Weights of a small GPT-style language model, trained from scratch on English Wikipedia: 3 heads of 128 (1 for keys and values).
Each number is 128 + 24 x the weight over its row's rms, rounded and kept within 0 to 255. Layers, rows and columns count from 0. Numbers have three digits each. The size before them is the row's rms in percent of the matrix's.

# down: layer 5 MLP down (transposed), 1024x512, rms 0.0496, rows 988-1018, columns 256-319
# gate: layer 5 MLP gate, 1024x512, rms 0.0531, rows 989-1019, columns 256-319
# up: layer 5 MLP up, 1024x512, rms 0.0539, rows 989-1019, columns 256-319
down988 088:130150099112132113126121115081146102106128137153149105056140138095084081068129093125132141139111151171073115124158124142109092107096115117112111117144101143124132144104130136139134101120127097
gate989 101:130133140142145115123152133127149118100146144150144080088107123165160130141155120126153151108092145163115120138107140097096108116143114102095100153126145129085128132085084096092131114117139136
up989 098:127091163102104135152144119138141133127121107069124064188115148137129109147133099112142139143130166134103110142124128128128106129129183100129118135101139086134140092114130106136127119155137144
down989 100:157103112152179151093145141103112140146132099136118098110157168113111108100147129120195120104178099149127128128101148119120151127086134133072107110124148122147132086151116118143134123090127116
gate990 084:148101115105147135149091127101104111135171144122137100143175104124129180130154151167146097159154096111078109118114101077136183129116123089138124133169138119147085107091146105090121119071131121
up990 090:151123130140184126100084124123147143133145120178166166189161100130093166108122163142136096156119165100164112144121135113100118138125134142147135120123139096141102183113113112117124101101176120
down990 093:127138107091112159181099149120095145173133114116138137110116085115117124124126141124120150094140114153047110093147137137138100113113137120112132128169122142128124112119107124115100075098093119
gate991 111:164120141162132124142120139109125114106109091133114174072109134097161165173106111144116137137143126138111172120145129109169145163166086133130151127154153126132129093143085149142145132115103116
up991 098:094127165109139154173148150093135121131146157123097141121169140131192148126146140151101120141109140111122132134119117123089162105151110121119144184127141135105117139143165131116182144142118142
down991 098:171094125098120132126108106139139101119126143138123151128110124137144136181152111130150128128139115155136139130155152097180100132169118124112119128138148161105133146144133152151156100146144096
gate992 111:139093077080072090141187172125130128107126118135095124146100182143153119132097079122156157149143194096122126139153171086094101127141140156090160115115103151184162122138132102137082163128107172
up992 110:134131152143118127139184120127136167152089119124125143120134134128121154119159105103090080142078105133110140092133133168163133154131152123109124138163138138074085073151127118112130141102130143
down992 107:146159109083157151142141154125130130097096142122145168130142147108107085118166099144110096168123137093108120173128118129120154129134153076141116110119116144141115146116135095122161156135117161
gate993 086:150103149131153119133144141130130162159145114142138157143103127085156165153154109137102125113080153107138132165118143120143137163132145126124097111131147153148178148157126124147165123077191155
up993 091:108130098138144150177108097133139095150116130094140138116095152190099114118117110151173134156115099142117119087087161125097150114145134137144114156093124108156092106114114119114107124124111132
down993 093:117193098132161119125126107117123122115075138125136113131098142161160133139122137122158151137138133127117116162128110102126132095095133098132157118124167160125137156059156099099115151117132139
gate994 101:143129146186143137139133111143120132172158141121159132110120099082109145113197131114138120125097170138093123128125151100091164155146112109170140090157121142144162124140125121144155195148100138
up994 100:145098130089120146161134161118147120119131127118147158123137111129148126091132131154155116132102126112172149145114144188114120091157123097112104116133122123081103098131157130112160098139180126
down994 101:157155107137134133151102102165087132147074166125093141136145115132100151150100089135123113091126123150114097146116134134135074131078116129147189184158141154127114146137163196127097117134149158
gate995 104:111073105084102139159127141106111114139125111121158119119142116177119171120128137129122136094097121150115102139121126109167131128157129136110137112147173172118107086148158113119107092118151088
up995 101:174147124127130098097136152087143105129161116074094098133094155103128138103145150125102068121125124144118115151095083142172141100184088135161147100156140118138100077156120107178151128141144120
down995 101:120147122150110113133129185173154123097105150121098133101153132147107169139106124192130101136148144138085099089122164124154165100171113124105101101112087122089113134147063136145131124122137147
gate996 097:108141130092172111170120151124119086082099120106137120148111135134110178096106131143121123139112111146151089134134118152135125127156108145093123157133118143169167116154149123094141114109157107
up996 096:130127119136097152151154157158139126125119113132134105155137115144161145097161155119115137151130124120128144142135128155120134151121149172141065146125098117151137159145143146108124118131155139
down996 094:135143120144177152099115125104129187118117112139119125081151111142147125164215127150121145103135124092185124131132126163117164122137106118136135114119105157121111161116171129144137132116089198
gate997 104:150149125099129105116129130175144106118108093131154099184098134100110177168123112138134135092125122158112156108113100094116131102135120121174092121131116159168104089112155144118141122173144147
up997 100:131117073112144125137139144121060185128159100123161140133156097121123118141122168155077137147177144130160155123123119105151153167087129118120103114165147109114148119124114157101111098119139151
down997 104:120114130131123152132136089142101175140154140132157142126128094126095139100157113116154115151103150103073117150121081091143133095165131104157091109099154088143095150153138186113116124172116116
gate998 091:101092151150109093150150191132111131112113146163144126130154194162137134119123133157127155098128139152088145117150170150165093128126153114105089127124134155122107081088143084123147131111152121
up998 091:120135148099140111121146100085124108173178149092136176164114085144165114109123144169102116137119138140124119175123136134111097090080118141133133150096129115106112173147174133127140127141129093
down998 092:118080120161097098089139143114131155095150125120126163155128159133134136151124162146081111100130136153162121144082140084108152120161101111141132098113122160105088112094104132122040151133129122
gate999 097:117107107101114150097076083141133146104168148149136127120116144138138141141120106102128148148152172090122169131115114138133176140153115135144113139119132160131109099190147112131080101139114161
up999 101:171120137116113162089141117112136108121132157169134153110136127134090067086146147129121135093108126134088108121142123126138115108100101107142113086120111127130132120130072144114119164119112128
down999 102:134120109145136128155152127145113145091175127131098112140138099161129166167138130151104104126112096108113139201120139159147106137127164141153151154085139108123108115094140156110144147150164134
gate1000 097:136115146109105124155139128136131161135147152162160109126153083139128141124123147131080120097122119153117130081101103108184126124122127143137136115143128127130100153109146157147140123137158099
up1000 094:143136109107153149165131149151126186104114141146169126120109170144109156080160090150148152117089145142133132130147094105130148113095123142140164128125126153098102125124147092144145142129121117
down1000 097:132100166111122064157142094156121129161144129108169113146118118095120106123086132130123164122177088122117145135123133152108095132132098121143134119109105097162127143138152116069065146141101122
gate1001 097:130139110129162099148128155139116104124125107129168133148137119187188109156177134154118179120089131103074134115136154135121092116116171137157144141131101120152134155146142108140128157116176161
up1001 098:118148136165119152133139122153199127136116133131170164154121126109154146134143100150178117128140133139120102119152086157121143167101127157115110137126142151094126095111106127124077102170114140
down1001 099:142117133145117123111120144107122094138147099109154107135119118124118122147172096160094151182098087103156146139187111112127102164098114137189087129089133137145154095158091112119111156160119144
gate1002 104:114151170072131130165123131104140133113145104107154138164109096117124094144175115101149130091123148117140130156142106137149077129145131100127089088133129150119129096121130092090116115161141161
up1002 103:144140160140090142123136078137160118105194136158145148117141103144124137152129164145117165153145122120130113116118074169129095131135131150131107136138126115133101128113158158151108145149137143
down1002 102:157163134151137122176153145151123096124187119168150093144124092162102141118129147127093116131123094134125146114115084129119133139140100130154122125123098160103170167115125073167139119119126116
gate1003 100:146110112107199132133127100160076151139116102125118161103107129111151078140164157145127112153111116128153144137102124068156198143172129130109153160134133091102106150136144122175142152195119163
up1003 106:151119137091161142118121126083116158104146152139149115149137111141152111139120095127102162129108131092116116123126163147147131093191104139138123118167174118122151144128084168137140141133127098
down1003 106:130130157085154131101092144120137133149171144152105163126151119150100163119112053101117125098146140111134141119141207110128126136151136134145114120107160169110117097094127121117110106139109131
gate1004 096:146118158089101142131098139113105085138146115142149167123092176153158088105143096100118155156142100109110096149093078132127113091169144102160136108153173142136128112144115159137133113124142098
up1004 097:168156132130118161089166185157157137085133143108108109116145181101153120156153126102096163127118123110098141121151068143159131096154152099158129134096112083153159138093081134107152123143105124
down1004 100:124115116113113109135115170165114132154186146113162166121133159144091093142131067123108082102108156165113139136108097137146122132169143132140152130130130175093103073120099193114117101131163116
gate1005 087:148127151136134141120110167091112114132120102115113129116117116105129106186119111094132122117113149159156169137186148075113115150150119096120123126113089098143118131118125120097122133144103105
up1005 094:159129139137176118143149120093129142098133161112077146157138167136102131140121137121158084151148132154111101162149074157143118174114119126111119114137091081165193113104113153117078128148140127
down1005 094:093137130114090137160124136140118120129126158102131126136102080150054121113127118085140153133087174077122130093117109106134125144173120141127116130135144099131088107099129098173158127158093112
gate1006 105:117149157131092134146139109101144084101113146134094139157130122105126174163120155107122129123101157153109153087136133093106155140109123116045171146137150127100123101138099130098111092098141128
up1006 102:130129114127130114103114185131101118108123115133124151142132098121125084164123111112129145105150135127125116141102119114089124119126165127123149142125140129075147141137087085130136132107163143
down1006 105:171102152119117088155128144111117146159114129110137108138145162121142128109115104139112114088103132137215096169104113170114147114111137148146102138138127114146137137112156134128087137093089166
gate1007 105:095121106107180133156154150141108137121091153166152106148123141091116164110139158115113123152184155131097158162123166121111140155132130112149078138093136141132099087148134128122146112127124142
up1007 101:141141108100099099158121165122131115124120180138106115122148152187103113101112095133120114088100168137117153106149118079155114156140126104110116100159153148139116089084117106121140102126163097
down1007 101:130113155090156118131119148107131085123111141194136081117117137152133156140085155147146126144113156170135148170222083140134150136120072123144153121101100146099144109166143125115165121114120163
gate1008 104:154100115137124157136130104120112156128112086117118116131122178151127120158156156116145130144104114128115142141073131137125137130127066164133120163107136149130119136102147126150163140135096096
up1008 102:111099106091149121140117122117120125163186142130065112127087112143149096119129131157080140118112103111146136126145091128081119121092101130133147117122116124141103117106132121143140147126105109
down1008 104:150113132137162168158167130101099102110136120103132142158129110134099134118172137123123160114103115114132153069102123101157138068106164124122152160104154165158094107157147123096100117122131123
gate1009 098:136112133089133106144140118123109105118136144128088139132141152106100107099120121165097087157134148106121132154122117092135144108158140107114160132115165097109101112147120159138107098110122151
up1009 096:151123131129149165112105127153140103181122129137139138126143127141178103127145166123161155110106166081165139101173147076149133145151064138139117087137141111124139161104154144100104141125160145
down1009 093:152128167102080098111112129135150146110106092163122118129126111160120096116101107085101150139150106096138154110169110122145153162124142120148107137146082115154154132157111081126089127135119097
gate1010 099:117151144135110143174124113131124135134126166110114144130091099148141112146133172145122108124140119175125113098127141179081119129127109138145173138133144123139118138150111094112151131128163101
up1010 101:168123082065173187094117134158166096168122123130133130171132093147135112164151161137126130102111101123120078127104117125161107132098151079137162132131171091103101145161131141134156133102120130
down1010 101:133093078152147173129112151089141121143143124108113148132113115097116109156171132155129105141133161130108118118145148187161148129139147142082136121181102174127133099127150150147142129122181168
gate1011 103:139135159154160104138170117133123151135099140150091143119117149078098167103163165138128142126121137169132130138138133117109152202107143120150154149129142094120135107116072103164118140098122121
up1011 098:117114154099148134111142181136090130129101121092117115104088151117129123153132108181140089117130123106133167157108128186147129143095116096093126094095115162095185122146103105132132141093085103
down1011 100:118110137129138151113076111133099122135129108133136112148115138142128115142160154115112088137098154141136177121163133103134110153129101115172102121124115123151105108093102126119114122132134132
gate1012 097:080150148139142115097133131149164162158133118148163157138144109134121144096106130092133095119128163119121113113144116112098110132141134153124134149118150138162139155160115144135146110110157158
up1012 097:127071138131107112118151140132147116113132146135105138132143122136086181106144123154143125092096119117112106118099130140098148129160111110109095179160180100156136149138116145124144151134144109
down1012 102:098124090123102149122155125137116116129127117169126133102124126102155078165147155139110107096090126124147146132139183126083134108165147177128107125140128113133164127100132135128123111107130147
gate1013 106:134103140138173160143152127078117107136151144088130191131113152087125194109159116127119090099116156147123124133137118167132077120153135105113096101117131105128152127107167109088116117155143161
up1013 105:142130139145115132122145138140135100126102148080159103139166130118134127093148128154134135080099133132157104158131111100162132102083128113134110080169157134074110154131126118119116166137200108
down1013 110:091119132118121115124092124132118112138133149128111138135133156137105107120125131118147088143119100045182143145110116119138119145065132107103090132124110127083152139121133149142139140103138111
gate1014 101:162095131134120130115116099118128116152142145105148155133114135142114165101117132150112126172106103136112168163104125132172127128137106089127119156133127150182091118087136074112080138141130161
up1014 094:167125124154097120143113144171134152128141105146111095108090143107122160094100141086090130095139151159154177088108133114142184099141094090135167151138167136105105065114119095147138114165081139
down1014 097:142133132134126113114074162130134132115171124137135129098120164155156125128134105150164113128083111083073112201138125142180128141112101062142094082151144070133137117105129144171115111171084109
gate1015 104:122153150113096153129086193105151097068095102139117155137195162142124121122124138109118122140138127124143197101140112135119122138129126136149129148128141133090138109108082126135111135139168124
up1015 101:132132116176200158120185097131148140157128125100166117112122124111126157146146138159096120144122103121139135180146142088146119136105101100127125139139090112135097131114145095130144139059138112
down1015 104:093093136115123142097146158129143131135153118098173120132093145129103108142138128162124144134174153139118129165128141167121111097085150101109150158102130147098082132136134125109182074114092152
gate1016 085:109170168111110126128130141148132132152137101137110114124145132160166142149135147142104141088135132168114197150133135131145115134144176073140094168124123142135109161121095114110121125098159160
up1016 090:119116124119103120133133118131188135123150147162152119097125124166126137130148104129143118113166159100116112128116115124111136117113111082114167111160161114128121127152162067157113121144134128
down1016 094:118124119170143108155135119131115107145084154145088136109106140119131117103111141101154119132159136092070118102137116197146121112120131118148165100148160167121097094143127134119123147144141119
gate1017 102:142129121100148116173098116165160144165142119118128158150124150156135159130120138115102154114155126156171162126094115124148098156159138174143139141120136156131123134097145146178122118113114134
up1017 092:104121134143148103115136098159097112110150149108114163093146069141133106133129156116119131176074128126068117134132145165146121069111118138137165133131151138162120168139106121166120100108156084
down1017 089:114154117163162136169102137148140137158107136157122138148122141138102151134117110112084115140138133137224147087053104113115121134138135110153125143177108146141157118174109145173134145111105101
gate1018 087:132112136130101103131132192164103128116136126093146160149131107155143133119169122160111176136139122150089142108115168164182150117104103122104127114133174118100110130139141115126149111097120137
up1018 089:121086179143097127138133179117097096111189158130104135108119119138116122117113124143134103135138128163129130137135177076132081152097139109146160124119141121114131167116114155087149114112100140
down1018 089:139121150088127128122165129133151118138124132155130131146145107116115150087158114126124135143152131100200132138120118110135128143115176181121117122151144113158146145131128091145141140147145148
gate1019 103:148144084112123164105136135108148115182150125123112126172149136139140161136116178123143124117113110119127133118118166125120129122147104123135139118109160137162126122083110109111101148115134130
up1019 099:143114179122112175187137144113163137139128137111134107124144112153113102140128120151119150168130130112117151110155155157138117131093121148134156097122178125141106097107097112106091144139125145